From a checkpoint of a small transformer trained on Wikipedia: width 224.
Each number is 128 + 24 x the weight over its row's rms, rounded and kept within 0 to 255. Layers, rows and columns count from 0. The size above them is the row's rms in percent of the matrix's.

# layer 2 attention output (transposed), 256x224, rms 0.0947, rows 245-255, columns 160-191
size [ 98 106  93  97 106 106  97  96 101 108 106]
[[124 141 159  96 100 125 107 160 110 146 162 156 131  98 125  88 195 153 133 129 130 173 135 108 133 115 122  93 138 170 121 145]
 [136 150 118 139  80 111 134 133 110  95 137 154 128  98 180  75 160 107 161 153 148 160  96 137 153 126  92 152  91 126 170 122]
 [167 114  84 121 122  94  84 140  96  89 110 140 101 107 191  96  89 117 135 143 137 118 144 149 124 152 127 137 151  84 152  96]
 [101 135  93 110 169 142 103 148  99 151 158 116 146 125 139 108 120 145  97 146 119  97 102 115  65 117 154 109 146  85 108  99]
 [138  93 133 144 151  78 132 131 134 132 157 128 137 137 114 135 171 118 128 153 132 128 142 140 128 111  84 111 158 133 116 150]
 [149 173 100 152 153 175 149  99 103 103 123 163 163 187 151 137 123 163 143 135 127 100 121  94 114 152 157 133 113 145 127 102]
 [115 121 131 111  99 168  78 148 145 174 174 149 159 156 109 124 119 135 157 133 100 139 105 110 116 125 158 151 142 132 101 125]
 [122 131 106 122 112 137 103 104 143 162 118 119 107 139 167  99 126 117 139 163 127 132 172 159  77 163 104  91  96 122 152 113]
 [121 113 139 153 109 129 126  99 154 104 155 117 139 125 106 121 116 138 142 121  78 156 108 142  88 147 102  67 129 133 122  96]
 [154 121 143 164 145 127 134 126 116 122 163  93 136 164 125 124 142 127 121 101 144  70  84 114 160 127 126 133 136 149 198 152]
 [137 117 136 119 138 146  88 115 148 138 147  92 110 175 152 116 118 156  88  66 123  86 140 118 104 127 150 126 119 123 123 141]]
# layer 2 attention value, 256x224, rms 0.0982, rows 246-255, columns 160-191
size [112 106  97 122 112 108 106 111 118 115]
[[126 147 134 124 150  93 134 134 101 119 109  89 103 151 122 159 148 134 144 143  55  87 128 122 142  93 137 132 150  74 138 109]
 [106 127 120  96 141 133 102 182  92 151 125  93 171 140 118 143 162 119 111 147 113 114 104  88 118 127 124 157 185  99 120 169]
 [124 145 143 128 110 111 155 125 175 102 147 163 129 142 121 190 111  69 151 110 147 122 135 161  69  99 148 125 149 155 168 133]
 [151 139 142 109 106 127 153 136  86 131 110 151 124 154 151 115 118 131 103 164 130 129  92 176  92  96 147 131 139 105 140 154]
 [118 101 145 154 133 107  90 166 110 149 115 115 148 104 104 128 168 135  93 115 132 100 172 172 126 122 114 117 140 136 131 145]
 [118 132  99 138 161 131 137 146 125 147 117 125 147 160 130 120 142 169 126  99 132 119 182 146 122 153 119 117  90 152 135  97]
 [104 178 149 120 130 141 129 151 164 136 123  87 113 161 123 115 158  91 138 113 145  85 159  96 129  99 131 156 135 104 113 176]
 [134 113 146  99 152 138 120 100 122 133 114 106 126 144 136 148 122 116 106 147 131 140 147  95 172 115 175 173  99  96 186 137]
 [154 133 126 153 152 127 103 132 117 144 136 170 117 165 110 166 117 160 119 144 113 128 163 122 144 108  95 118 138 110 126 115]
 [141 160 132 144 157 146 143 144 145 117 114 122  99 106  79 130 131  60 123 115 140 138 119 125 120 100 145 157 121 111 115 122]]
# layer 2 MLP up, 896x224, rms 0.0915, rows 0-89, columns 160-191
size [ 80  93 104 103  96  60  74  77  77 114 100 118 119  79  82  87 121  93 140  92 108  92  97  91 114 108  99 103  76  96 108 105  79  89  73 109  89  90  82  91  95 102 109  87  86 109  77 119 152  60  88  95 101 111 115  77  89  85  97  89  99  85  99 114  95 106  99  96  66  87  68 110  84  91 100  90 118 107 113 103  98 112 126  89 106  93 119 108 104 108]
[[100 142  99 125 115 110  81 142  83  99 155 122 153 109  97  75 182 105 128 147  87  61 124 131 104 129 122 140 102 148 119  97]
 [137  88 147 118  93 144 175 140 155 128 177 121 144 157 141 123 109  95 183 137  97 156 133 122 130 137 155 109 128 139 143 145]
 [132 146 128 154 118 138 139 123 144 124 180 142 117 125 114 146 167  95  97 179 120 130 154 107 109  95 116 104 163 120 147 130]
 [118 138 131 160  96 121 104 145 156 136 145 106 116 146 129  92  75 106 165 103 144 120 160  93 107 116 122 130  69 140 114 149]
 [166 142  66 110  86  74 146 163 106 121 136 138 167  93 133 158 120 163 146 113 152 114 136 126 129 159 133 101  87 110  87 139]
 [108 153 144 120 130 146 119 159 118 127 163 100 170 151 134 129 157  88  85 151 128 152 147 137 127 138 141 159 109 124 101 108]
 [128 137 127 134 142 144 106 121  71 122 130 143 159 135 102 112 123 108 127 187  98 188 123 165 149 136 113 169 128 140 111 125]
 [130 134  94 127 174 118 160 117 132 170  92  97 136 121 108 103 120  68 131  89 122 157 114  94 132 125 118  89  88 103 149 132]
 [143 127 125 157 157 115 151 138 112 114 105  93 118 125 115  99 169 144 118 114 177  88 143 137 137 124 141 166 126  97 114 121]
 [114 119  94  95 130 119 132 162 139 113  93 128 102 102 122 161 132 122 135 110  94 159 156 143 144  88 135 128 154  94 164 125]
 [148 104 133 139 155  90  81 141 102 132 131 144 183 148 128 171 155 150 105 134 140 124  92 132 138 116 123 152 102 150 106 124]
 [ 91 126  92 167 130  84 111 128  85  61 122 113  79 132 136 146 135 111 144 104 121 156 184 118 134  90  97 154 167 134 142 139]
 [128 170 122 103 123 129 104 142 141 116 111 178 180 156 111 128 173 154 153  98 101 117 175 160 104 134  84 152 131 144  92 180]
 [145 125 176 119 125  88 105 132 127 109 110 183 173 127 118 176 136 120 105 150 107 105 103 105 120 101 157 118  88 143 103 164]
 [114  80 160 155 156 159 109 148 104 149 108 106 121 145 173 158 165 167 123 118 156 147 142 139 103 160 121 120 144  91 121 145]
 [100 133 120 147 159 137 153 142  90 108  86 129 132  80 157 160 127 144 127 159 129 124  93 133 149 158 137 134 156 180 126 168]
 [137  99 122 194  86 117 129 178 139  64 123 127 128 105 140  94 110 139 111  79 169 103 164 125 104 101 122 167 128 113 145 154]
 [138  88 112  86 191 113 166 158 106 177  92 124 166 127  84 114 189 129 148 117 113  94 101 147 154 113 144 131 115 146 146 129]
 [125 130 120 125  95 139 128  90 111  83 139  98 162 131 150  81 137  96 118 111 128 129 171 101 149  89 143 139 145 162 165 137]
 [115 134 132 162 161 153 100 117 148 119 138 118 132 157 123 114 177 125 128  99 123  96 102 140 156 138 126 144 159 150 128  83]
 [151 120 157  88 113 175 147  93 116 115 154 150 120 118 140 104 154 144 132 135 129 109 136 134 129 145 167  93 152 156 138 139]
 [107 111 136 129 140 117 144 178  87  83 122 123  80 105 158 108 138 136 137 117 137 131 181 150 132 110  98 151 157 113 169 125]
 [111  84 140 136 113 132 120 118 115 157 165 121 108 104 146 145  80  90  92 104 127 122  79 114  79 130 159 109 102 166 150 117]
 [119 128 103 138 113 125 128 166 146 135 157 151 140 128 133 115 121 115 105 135 154 115 115 138 107 116 116 127 127 131 128 120]
 [125 100 158 117 133 120 126  87 135 110 137 143  92  94 149 103  87 143 160 105 134  87 185 131 123  82 111 157 126 144 131 120]
 [168 135 117  90 142 104 139 131 171  93 120 108 108 175 148 148 104 115 143 133 130 135 140 122 148 143 169 107 113 125 132 111]
 [139 155 146 128 164 110 138 132 124 148 157 101 142 103 138 149 126 139 105 153  88 136 131 144 103 160 124 106 112 150 131 104]
 [140 140 128 146  90 107 137 125 119 119 121 128 138  82 105 168  91  96 126  88 123 142 161 109 121 145 103 111 164 135 152 112]
 [ 92 132 103 153 111 123 122 143 158 143 116 114 113 136 156 137 136 135 136 143 147 103  89 136 144 132 132 174 117 148 163 115]
 [113 143 137 111 140 156 129 162 163  89 161 151 138 126 121 101  56 137 121 121 123 171 126  95 124 131 134 125  90 159  98 128]
 [136 100 168 160  83  34 125 130 136 107 160 190 151 128 121 132 162 133 102 153 126 170 156 116 105 123 139 151 112 125 103 122]
 [149 134 145 132 125 110 134 163 118 108 189 164  99 106 132  96 112 115  93 127 118 112 168 177  68 140 156 187 114 135 127 138]
 [116 117 110 143  75 107 124 119  98 103 151 115 133 131 143 149 140 129 121 119 138 111  91 119 120  52 151 136  95 108 100 138]
 [103 112 146 149 141 157 103 137 127 166 127 138 142 120 184 190 161 111 105 116 140  85 145 114 122 151 116 113 150 139  87 184]
 [ 62 155  87  88 137 112 123 161 139 115 140 131 138 153 101 146 109 125 102 117 169 143 137 100 130 112 130 100 126  93 144  81]
 [ 59 137 133  90 162 131 126 108 150 124 166 126 125 139 112 133 104 101 103 155 173 100 155 134  93 154 140 132 174 141 121 166]
 [114 123 134  71 127 150 190 146 136 165 109  96 112 139 130 124 128 136  88  98 140 123 128 106  65 101 124  90 144 143 138 111]
 [120 124 123 135 113  92 135 147 107 140 154 179 163 181 122 142 114 123 107 153 122 145  96 112 110 116 139 152 110 109 129 117]
 [141 134 115 108 112 106  98 183 141 105 132 133 143 141 102 158 100  99 162 123 127 142 132 113 111 153 113 130 186 139 131 111]
 [163 103 134 161 181 127  96 140 162 113 171 152 165 145 109 106 133 113  88  55 137 121 150 138 109  78 146 127 127 146 120 121]
 [126 132 161 145 170 155 145 125  71 132 108 114 145 130 117 104 141 118 123 139 137 127 110 152  97 119 115 138 148 113 124 108]
 [141 143 144 135 122  99 109 147  82 172 125 127 114 142 126 104 121 133 101  90 111  98  94  58 143 115 107 172  60 147 131 148]
 [153 159 141 129 130 113 117 153 135 116 154 138 141 137 120 134 161 146  88 111  65 157 146 148 130 104 134 118 124 162 132 103]
 [ 89 110 147  85 145  95 117 154  99  87 103 134 150 113 122 158 177 144  78  94 122 134 158 135 127 105 142 100 115 116 124 173]
 [157 116 105 135 154 116 129 158 117 174 125 154 156 143  93  64 100 131 128 116 116 138  81 104 124 122 125 150  78 146 141 135]
 [115 121 164  85  97 152 146 153 117  70 160 156 128  93 108 130 118 133 138 141 208  88 140 109 169 138 144 143 151 122  96 136]
 [114 133 152 101  84 128 116 119 114 128 117 103 116  94 158 137 148 148 158 110 155 149 104  85 135 112 162 166 134 162  47 143]
 [127 122  81 119 116 123 136 161 152  63 144 118 155 118 120 133 142 153  91 143 146  96  87 118 148 120 116 133 112 130  75 126]
 [162  83 138 154  89 166 138 128 108  98 213 201 110 130 123 143 101 164 108 103 170 125 114 137 169 149 134 150 114 140 117 113]
 [111 100 170 109 138 147 120 155 146 120 125  96 136 149 110 100  99 152 102 119 119 125 109 153  98 111 130 136  58 102 135  94]
 [131  88 110 108 116 104 121 160 134 126 147 164 178 169 114 175 113 167 115 103 130  83 119 140 151  68 178 117  91 112 109 147]
 [140 153 103 117 137  97 126 124 120 142 143 103 165 166 128 159  99 146 150 137 126 152  96  73 134  92 145 126 109 168 129 110]
 [113 114 137 152 102 113 107 151 122 140 179 136 129 127 128 141 138 135 123 171 124  78 135 140 109  89 134 108  95 168 106 114]
 [115 148 119  78 122 145 134 120  96 129 155 152 124 108 150 113 110 117 125 108 129 123 155 136 127 155 141 114 153 117 141 121]
 [169 174 134 141 154 135 172 114  99 156 103 167 122 142 145 111 170 132  69 164 153 132 147  86 166 147 108 154  92 112 130 170]
 [ 75 124 171 118 124  90 111  98 122 121 111 113 129 141 164 159 161 124 136 139 156 120 146 108 120 150 126 127 179  62 105 159]
 [173 195 127 102 117 136 131 133 151 123 121 140 127 150 113 119 121 152  76 144 112 148  69 104 122 130 141 162 121 132 113 124]
 [152  97 130 135 123  90 125  77 123 143 129 140 126 165 114 114  93 120 131 114 154 131 120 136 172 125 138  78 123  96 123 128]
 [141 143 101 171 146 133 136 100  80 130 162 150 154 116 116  88 151 126 104 123 200 143 114 124 186 133 145 124 121 138  86 126]
 [158 112 130 148 134 142 160 123 163 123 147 125  90 155 137 113 108 122 132 133 140 121 143 122 148 128 144  80 171  98 149 109]
 [155  82 137 143 189 168 128 138 109 143  92  92 135 161 116 105 149 136 110  92 183 105 100 142 132 107 156 132 162 133 118 143]
 [131 101 106 106 106 156 130 107 105 128 119 110 150 139  90 121 123 145 164 129 164 134 195 124  83 148  83  90 165 107 149  99]
 [124 129  83  92 145 160 120 139 167 135 161 150 148 142 133 143  96 125 151 150 152 172 103 151 119 118 128  93 117 140 137 143]
 [ 81 128 119 145 182 124 105 136 125 175 152 116 127 183 148 119 157 160 145 102 129  94 113  88 135 124 129 160  80  80 126 120]
 [174 144  66 146 118 136 132 118 107 101 100 129 106 168 118 133 133  90  96 107 153 115  88 119 128 117 128 153  98 154 140 112]
 [139 138 130 111  98 143 133 120 102 115 136 177 140  99 108 128  93 145 130 137 129 150  79 134 169 138 152 137 141 154 173 148]
 [104  91 104 136 104 148 126 148 145 134 124 122 145 100 139 124 155 108 120 146 102 196 124 153 135 157 129 139 135  83  83 150]
 [115 137 135 155 162 133 199 135 102 122 127 120 110  97 161 155 109 148 136 130 135  79 146 132 140 135 163 158 147 120 144 133]
 [124 155 152 126 115 131 125 105 150  60  92 140 157 144 111 146 113 129 157 154  79 102 203 128 137 101  92 105 163 156 107 107]
 [137 123 120 137  75 111 172 150 127 134  94 101 169 141  97 125 141 126 153 154 141 120 127 172 111 124 151 156 116 152 193 143]
 [122 116 123 111  85  96 175 154 117 108 142 165 126 125 120 166 133  92  99 137 123  99 166 134 159 124 104 132 137 143 172 105]
 [154 100 123 122 151 110 128 149 151  92 172 119 122 164 125 141 122 106 142 111 159 132 147 124 166 139 122 117 161 141 135 158]
 [130 125  97 135 142 126 117 102 124 102 104 151 167 113 109 143 179  95 135 141 108 150 119 129 125 122 123 174 132 148 140 108]
 [157 115 149 111 170 152 167 130 138 152 124  50 140 109 139 143 143 131 129 116  88 154 147 127 126 163 115 181  82 143 146 132]
 [166 130 132 121 141 151 163 105 163 123 112 137 149 123 131 118 173 134 151 150 138 107  80 111 151  99 145  68 137 144 107 120]
 [181 142 150 134  66 100 127 127 106 120 120 124 117 145 137 100 112 155 138 129 153 141 144 152 164  94 156 123 160 105 153  87]
 [161  70 153 213 121 100 159 129 162  88 100 120 164  70 132 113 142 137 122 166 122 103 138 133 119 127  87  99 130 145 157 123]
 [153 144 132 117 110 126 147 134 147 112 124 124 130 107 109 159  99  91 105 122 165 133 144 119 114 158 104 133 126 108 131 162]
 [ 98 101 155 117 149 121 172 119 117 155 105 137 160 136 118 140 139 127 148 143 139 117 189 119 130  95 116 100 152  93 171 141]
 [130 126 104 141 130 119 119 136 133 182 137 103 127 109 123 152 134 121 121 133 115 127  97 118 140 121 169 110  82 136 144 135]
 [117 104 126 128 118 117 148 143  69 121 121 187 112 112  99 124 109 132 129 114 137  99 110  97 136 144 138 117 173 133 125 142]
 [123 142 189 178 150 123 112 112 128 131 126  93 102 119 129 150 150 112 145 140 135 120 110 104 140 111 132 173 126 114 125 155]
 [143 145 130 151 108 102 144 137 131 103 128 135 117  90  87 149 148 108 149 128 144 111  94 121 139 156 115 127 147 181 109 120]
 [ 96 134 139 144 115 151 137 114 123 182 152 142 142 101 165 111 120  84 167 134 155  95 180 115 112  94 101  83 109 126 144 119]
 [172 163 141  99 159 113 116 134 107  96 125 118 107 113 135 144 179 148 125 152 127 171 146 131 116 116 120 150 137 175 144 156]
 [ 80 133 117 129 109 145 119 169 103 147 125 156 187  83 158 162 150 158  95 183 114 108 145 118 147 129 135  99 131 104 105 122]
 [135 162 107 169 160 122 164 151 127 134  93  98 130 133 125 137 122  96 136  90 150 139 133 152 159 144 111 131 117 132 135 142]
 [148 108 141 125 119 109 131 157 136 156 108 132 116 107  86 163 107 140  85 154 154 119 131 102 138  91 119 118 137 126 149 125]
 [109  82 103 120 113 157 126 131 128 133 109 133  95 109 161 102 133 107 118 140 105 154 156 136 135  88  73 114 148 117 116 123]
 [134  97 100 136  90 125 125 143 105 143 160 154 109 102 149 129 104 128  76 128 182 173 116 160  84 133 132 129 114 106 149 134]]
# layer 2 MLP down (transposed), 896x224, rms 0.0867, rows 0-88, columns 160-191
size [ 74 106 106 109 100  85  82  83  86 108  92 109 107  81  81  82 108  84 114  92 101  92 105  93 105 118  99  99  86 100 120 101  78  97  79 111  94 110  87  96  96 114 107  89 104 107  80 113 153  69  94  97  99  93 109  79  94  90 103  87  95  83 118 108  93 106  88 105  77  96  74 112  83 104 108  91 108  98 113  96 102 110 121  98 110 101 134 108 101]
[[130  91 155 135 151 117 190 137 173 153 117 157 122 166 161 176  91 157 132  97 164 142 147 144 127 124 146 103 145 113 146 152]
 [148 148 134 133  95 152 180 130 147 109 148 159 120 153 135 153 151 107 108  91 146 167 166 133 150 155 125 145  95 130 136 126]
 [135  99 128 128 106 126 121 122 126 138 134 136 116 101 144 156 140 132 101 125 135  97  94 104  81 126 128  66 180 149 119 166]
 [117 111 111 117 175 132 107 147 129 107 106 135 102 121 140 131 128 139 175 168 122 147 175 191 170 119  99 147 153  90 137 131]
 [118 112 177 146 139 159 112 115 143 123 147  79  95 144  98 118 119 112 104 131 102 116 106 127 125 117 121 156 150 124 148 146]
 [132 110  95  95 131 151  81  85 127 135 137  62  98 141 128 100 155 152 131  87 129 154  86 101 116 126 166 103 148 126 134 105]
 [146 115 160 131  94 118 139 118 184 101 121 109 108 103 111 121 118 132 111 100 134 133 152 101  92 125 144  97 137  97 159 159]
 [ 76 143  80 164 156 132 122 124 108 121 151 119 194 127 136 125 146 126 161 116 120 110 117 124 139 130 140  84  69  90 104  63]
 [ 94  95 157  90 128 151 122 123 124 150 144 122  93 154 130 113  99 121 161 138 127 131 123 118 124 109 125 104 149 111 112 110]
 [146 150 188 127 143 124 119  83 114 148 155 115 134 153 140 122 118 111 106 139 168  90  86 140 101 164 136  98 111 110 104 119]
 [131 164 138 141 144 184 160 116 136 117 111 126 113 106 134  86 130 126 150 138 113 192 192 121 109 119 107 123 167 124 119 137]
 [145 117 171 116 147 148 167 137 157 140 105 152 167 126 115 152 128 147 111 149 155  98 111 115  97 158 132 128  94 119 112 115]
 [152 100 125 166 138 112 148 102 141 139 153  99  95  92 140 124 103 104 141 176 125 129  60  85 149 105 154  93  99 125 148  86]
 [ 89 127 100 151 161 181 151 112 133 127 168  98  93 130 127  88 128 119 131 124 148 141 161 121 145 129 123 112 163 142 153 125]
 [115 140  86 121 138  84 146 116 142 118 160 177 171 136  66 128  86 102 105 146 118 102  99 108 152 109 151 121 143 142 146 130]
 [129 117 153 109 131 130  89 120 143 149 152 135 127 164 112  98 144 110 139 119 146 139 149 137  90 106  99 153 118  80 158  95]
 [112 147 145  97 129 127 113 107 124 190 131 121 126 165 123 173 140 139 120 138  97 160 111 111 166 133 145  92 132 160 105 114]
 [138 126 126 145  82 156 119  95 136  67 124 119 105 121 160 125 111 173 124 136 115 158 161 110 147 112  70 126 126 108 151 146]
 [148 111 141 138 163 121 116 154 144 173 134 158  90 115 121 140 114 154 127 127 121 139 109 171 118 156 107 117 104  85  92 110]
 [127 117 104 112 123  99 151 125 125 157 121 125 147  93 130 148 122 121 122 161 105 150 142 135 114 130 130 124 123 128 133 164]
 [107 111 129 115 146 103 113 157 131 132  96 103 126 141  91 133 103  86 134 115 136 138 108 109  90 128 114 129 122 100  92 114]
 [143 109 179 127 137 162 167  93 143 157 152 126 167 121  92 171  89 125 156 133 133  71  93 117 103 114 150 140 131 133  96 103]
 [ 60 130 149 141 151  99 156 170 130 167 125 110 149 121 125 128 118 137 117 148 125 140 151 155 145 109  77 137 102 127 105 148]
 [176 149 145  98 118 136 156  83 130  99  64 116 128  98 124 134 167 161 143 110 100 146 167 127 145 152 147 122 145 131 122 142]
 [101 121 127 153  82 115 155 152 102 118 117 121 168 140 106 143 175 101  80 193 108 148  87 126 135 145 160 135 149 140  89 153]
 [132 144 139 115 106 101  90 111  97  76 149 111 124 151 107 150 121 150 119 144 160 132 109 171 151 129 159 107 138 103 121 144]
 [134 117  67 140 176 130 137 128  87 118 169 123 127 116 116 147 137 124 100 155 151 108 133 113 118 147 115  79 139 151 135 107]
 [123 118 138 113 162 135 102 124 128 130 111 165 114 162 133  75 157 144 136 148 111 138 101 132 142 110 146 141  57 141 106 148]
 [152 130 122 128 145 151 140  82 104 144 109 118 139 100  54  68 127 136 123 116 129 129 142 133 132 144 113 109 114 111 154 152]
 [ 99 112 157 132 119 114 179 121 153  91 136 138 172 119 162 122 116 138 139 138 112 133 138  85 188 101  73 107 113 143 111 143]
 [150 159 146  92 159 134  97 123 169 101 119 157 135 155 142 133 147 130 121 142 123 109 130 156  84  87 124 125 118 121 128 110]
 [ 95  94 118 131 152 180 110 138 139 130  87 112 145 140 106 160 110 120 143 119 110 137 100 103 171 115  78 101 159 151 124 118]
 [133 114 132 106 171 154 119 148 134 141 113 134 176 127 111 132 112 128 117 165 134 140 119 127  97 172 122  95 158 128 135 117]
 [146 138 117 157 137 127 114 149 173  89 142 144  86 114 101 106 107 131 127 144 110 147 148 164 109 137 157 139 163 109 162 117]
 [141  98 154 128 146 136 139  68 108 167 177 146 104  98 148 143 126 114 144 109 112 121 146 130 136 126 115 143 110 144  84 156]
 [149 127 129 157 117 112 130 131  87 104 120 151 112  91 147 133 132 122 146  72 132 138 152 103 146 115 136 112 118 150 110 141]
 [144 161 133 179 119 121  72 132 125 114 135 125 114 106 146 133 138  83 162 170 149 130 132 134 133 124 114 156 111  95 102 164]
 [171 182 106 141  99 125 114 115 125 142 111 172 124  87 149 135 132 123 150 147 166  98 153  84 167 161 125 138 108 123 168 141]
 [101 133 102 142 160 147 140  67 102 159 130 141 103  91 153 112 160 138 101 138 115  90 124 110 153  63 160 116 114 108  77 152]
 [ 99 126 115  91  69 148 137 132  70 152  92  94 108 112 161 166 125 135 148 182 145 121 101 103 151 209 105 127 123 120 138 109]
 [142 104  95 106 133  98 118 140 159 130 161 151 131 147 157 154 100 139 114 129 110 127 130 113 134 143 120 120 134 154 121 154]
 [134 144 125 116 136 123 167 135 155 118 115  86 130 111 131 125 139 140 133 176 136 162 147 164 140 100 106  93 147 115 133 121]
 [125  96 108 137 132 120 138 103 106 141 123 107 113 112 111 140  87 151 122 166 190 121  94 111 108 146 125 145 180  73 136 157]
 [152 137 149 151 116 151 118 117 162 159 167 146 117 161 151 142 120  91 158 158 108  87 125 107  96 152 156 148 152 125 108  82]
 [131 123 141 121 108 165 144 117 128 126 129 110 182 160 134 133 133 140 139 125 137 127 137 121 164 152  94  97 121 105 136 128]
 [137 156  79 166 113  96 111 116 124 140  99  90 116 111 157 137 160 187 125 146  63 151 119 166  99 108 105 106 132 160 154  98]
 [138 139  98 173 151 138 132 140 134 103 136 170 125 137 110 103 109 111 100 141 107 117 159 186 126 182 127  98  68  93 185 113]
 [115 133 137 132 116 117  94 102 136 157 147 146 146 148 125  97 157 130 141 103 120 142 183 107 136 100 140 112 105 113 146 137]
 [143 152  87  74 181 127 140 127 105 106 155 130 143 128  75 113 100  67 130 167 103 152 124 126 106 108 120  82 126  70 114 133]
 [ 97 127 101 126 136  85 106  82 117 143 141 146 130 104 147 132 124 113 117 148 143  91 150  95 131  70 156 126 151 161 109 123]
 [118 147 124 139 122 164 102  84  99 104 111 145 137 181 108 151 132  72 178 115 156 108 110 126 148 130 144 128 118 110 153 133]
 [130 171 151 139 112 130 104 115 121  98 142 159 112 129 126 135 147 135 142 128 157 135 139 171 101 100 112 105  89 103 120 175]
 [123 141 108 143 150 112 111 100 138 113  65 144 141 135 132  94  94 155 131  69 140 164 117  97 121 123 111 185 154 114 151 118]
 [115 133 136 176 131 108 111 136 158 114 104 125 142 134 114 159 123 124 110 136 128 142 113 126 126 142 106 123  99 127 122 137]
 [ 94 135 142 112 127 129  80 121 151  94 124 105 144 124 130 119  92 112 141 136 105 115 125 172 106 139 138 152 152 113 127  91]
 [145 147 102 123 148 182 159 130 144 137 145 174  94 116 104  93 130 138 123 110 116 127 128 163 111 127  98 130 105 188 158  95]
 [119 123 114 155 147 118 149 110 111 135 125  99  74 105 120 136 130  96 132 102 133 112 151 124 147 126 146 150 156 132 144 138]
 [156 111 136  90 185 130 144 134 112 133  88 155 136 135 124 141 138 113  92 143 129 143 127  66 122 134 109 131 130 128 152 134]
 [100 128 130 108  98 123 118 138 148 126  92 162  76 116 145 118 100 176 113 122 100 136 132 101 100 116  96 123 140 129 140 152]
 [115 125  99 145 142 114 105 143 108 135 104  97 205 107  90  89 141 135 139 117 110 146 123 142  92 143 158 115 125 136 115 144]
 [128 176 125 113  69  92 133 107 142 123 141 143 127  70 152 127 107 144 159 155 104 141 135 120 135 152  89 139  81 151 121 119]
 [137 123 164 140 126 104 125 122 157 123 129 184 129 129 122 138  76 113 106 125 105  96  98 153 156  92 171 142 117 152  95 153]
 [136 146 158 137 131 165 142 174 153 114 101 114 133 158 117 150 103 114 140 110 126 121  98 149  98 109 123 106 144 124 130 164]
 [147 129 132 124  95 152 140  54 149 155 127 107 131 142 139 104 129 129 142 177 185 150 148 148 127  72 140 102 144 135 141 155]
 [119 121 159 139 162 139 130 130 151 139 145 127 138 103 145  94 116 153 121 120 133 161 160 119 131 125 151  88 147 133 133 130]
 [122 117 139 140 128 116 131  68 158 141 128  82 109 175 136  96 167 114 108 135 129 109 172 126  85  99 119 111 140 101  97  95]
 [148 158 137 124 156 110 106 123 110 125 133 158 121 150 125 160  95 144 128 113 155  35 133  95 104  96 140 116 134 151 146 127]
 [105  94 160  81 145 161 138 168 115  86 154 140 115 143 193 149 116  99 156 140 125 167 188 129 115 110 138 123 147 114 153 112]
 [ 87  72  80 154 142 140  99 143 124 148 110 126 132 155 140  97 106 122 127 117 115 118 114 103 117 108 146 137 107 162 157 127]
 [141 113 128 137 145 166 114 140 153 125 102 100 143 112 119 107 176 121  96 141 106  92 122 124  97 109  97 144 110  87 168 114]
 [152 111 152 163  98 138  80 149 120 155 122 160 146 109 128 103 151 162 130  88 102  89 135 112 121 120 173 186  93 140 158  87]
 [121 143 149 134 103 126 138  83  60 127  90 159 171 127 126 133 145 164 143 102 116 151 107 163 112 135 140 129 107 141 105  91]
 [120 123 138 150 122 139 150 137 141 155 145 105  91 155 121 135  94 161 116  77 166 124 120 102  86 109 154  95 132 126 112 122]
 [140 149 152 128 149 127 166 111 142 112 102 109 141 130 166 108 173 104 109 131 130 115  95 133  98 129 141 133 133  86 113 142]
 [115 123  99 100  97 128  85 106 118 128 147 136 104 103 110 153 125 125 113 100  97 124 138 103 127 122 123 144 136 130 131 163]
 [105 138 140 101 164 151 125 101 144 148 149 126 158 112 131 157  96 117 131 127 139 137 115  91 124 161 103 132 130 119 105 138]
 [109 158 114  49 137 139 117  98  77 173 151 124 109 193 114 147 103 106 145  81  92 134 137 101 142 132 136 140 143 145 107 123]
 [140 107 145 119 138 119  98  83 112 143 136 140 129 153 157  93 133 162 149 133 107 144  96 122 157 137 141  72 113 144 135  98]
 [ 63 139  93 104 141 146 107 137 157 139 154 144 129 113 119 136 166 140 114 122 113 151  93 134 175 109 109 133 107 151 109  87]
 [128 121 145 131 122 128 127 121 137  92 142 169 126 157 114  98 107 122 133 122 145 110 163 122 100 101 126 156 174 123  80 130]
 [167 136 156 100 132 166  91 119 172 126 129 104 121 120 160 125 120 102 118 146 127 159 140 149  85 117 102 131  72 115 115 141]
 [158 147 121 142 139  78 171 165 158 120 127 140 142 111 116 115 148 149 117 134 115 114 133 112 107  97 126 115 144 128 120 131]
 [129 119  86  76 121 120 115 113 124 122 132 115 133 121 190 160 137 147  90 107 153 136 162 171 101 127 121 113 105 111 115 135]
 [175 102 130 128 115  89 139 115 137 110 129 149 118 125 126 137 120 142  88 140 140 142  85 123 116 100 158 146 109 155 128 106]
 [ 79 116 122 163 144 125 132 121 109 159 107 162 130 161 134 133 132  97 148  72 111  97 102 130 145 157 123 160 150  88 123 145]
 [174 145 129 134 147 141 165 145 146 126 110 122 105 124 134  72  98 115 140 105 151 137 139 128 122 117 171 148 122 126 157 141]
 [137 141 143 115 127 143 162 117 153 121 120 108 120 123 108 160 122 104 137  88  97 116 126 148 159  95 118 121 152 143 120 151]
 [111 137 114 148  90 163 150 106 107  74 110 126 132 107 153  75 114 110 167  93 104 124 137 142 116 112 142 126 124 146 122  96]
 [143 171 123 120 165  94 121 117 112 128 152 143 159 155  89 128 118 117 134 128 144 136 122 109 116 177 175 128  92 100 113 143]]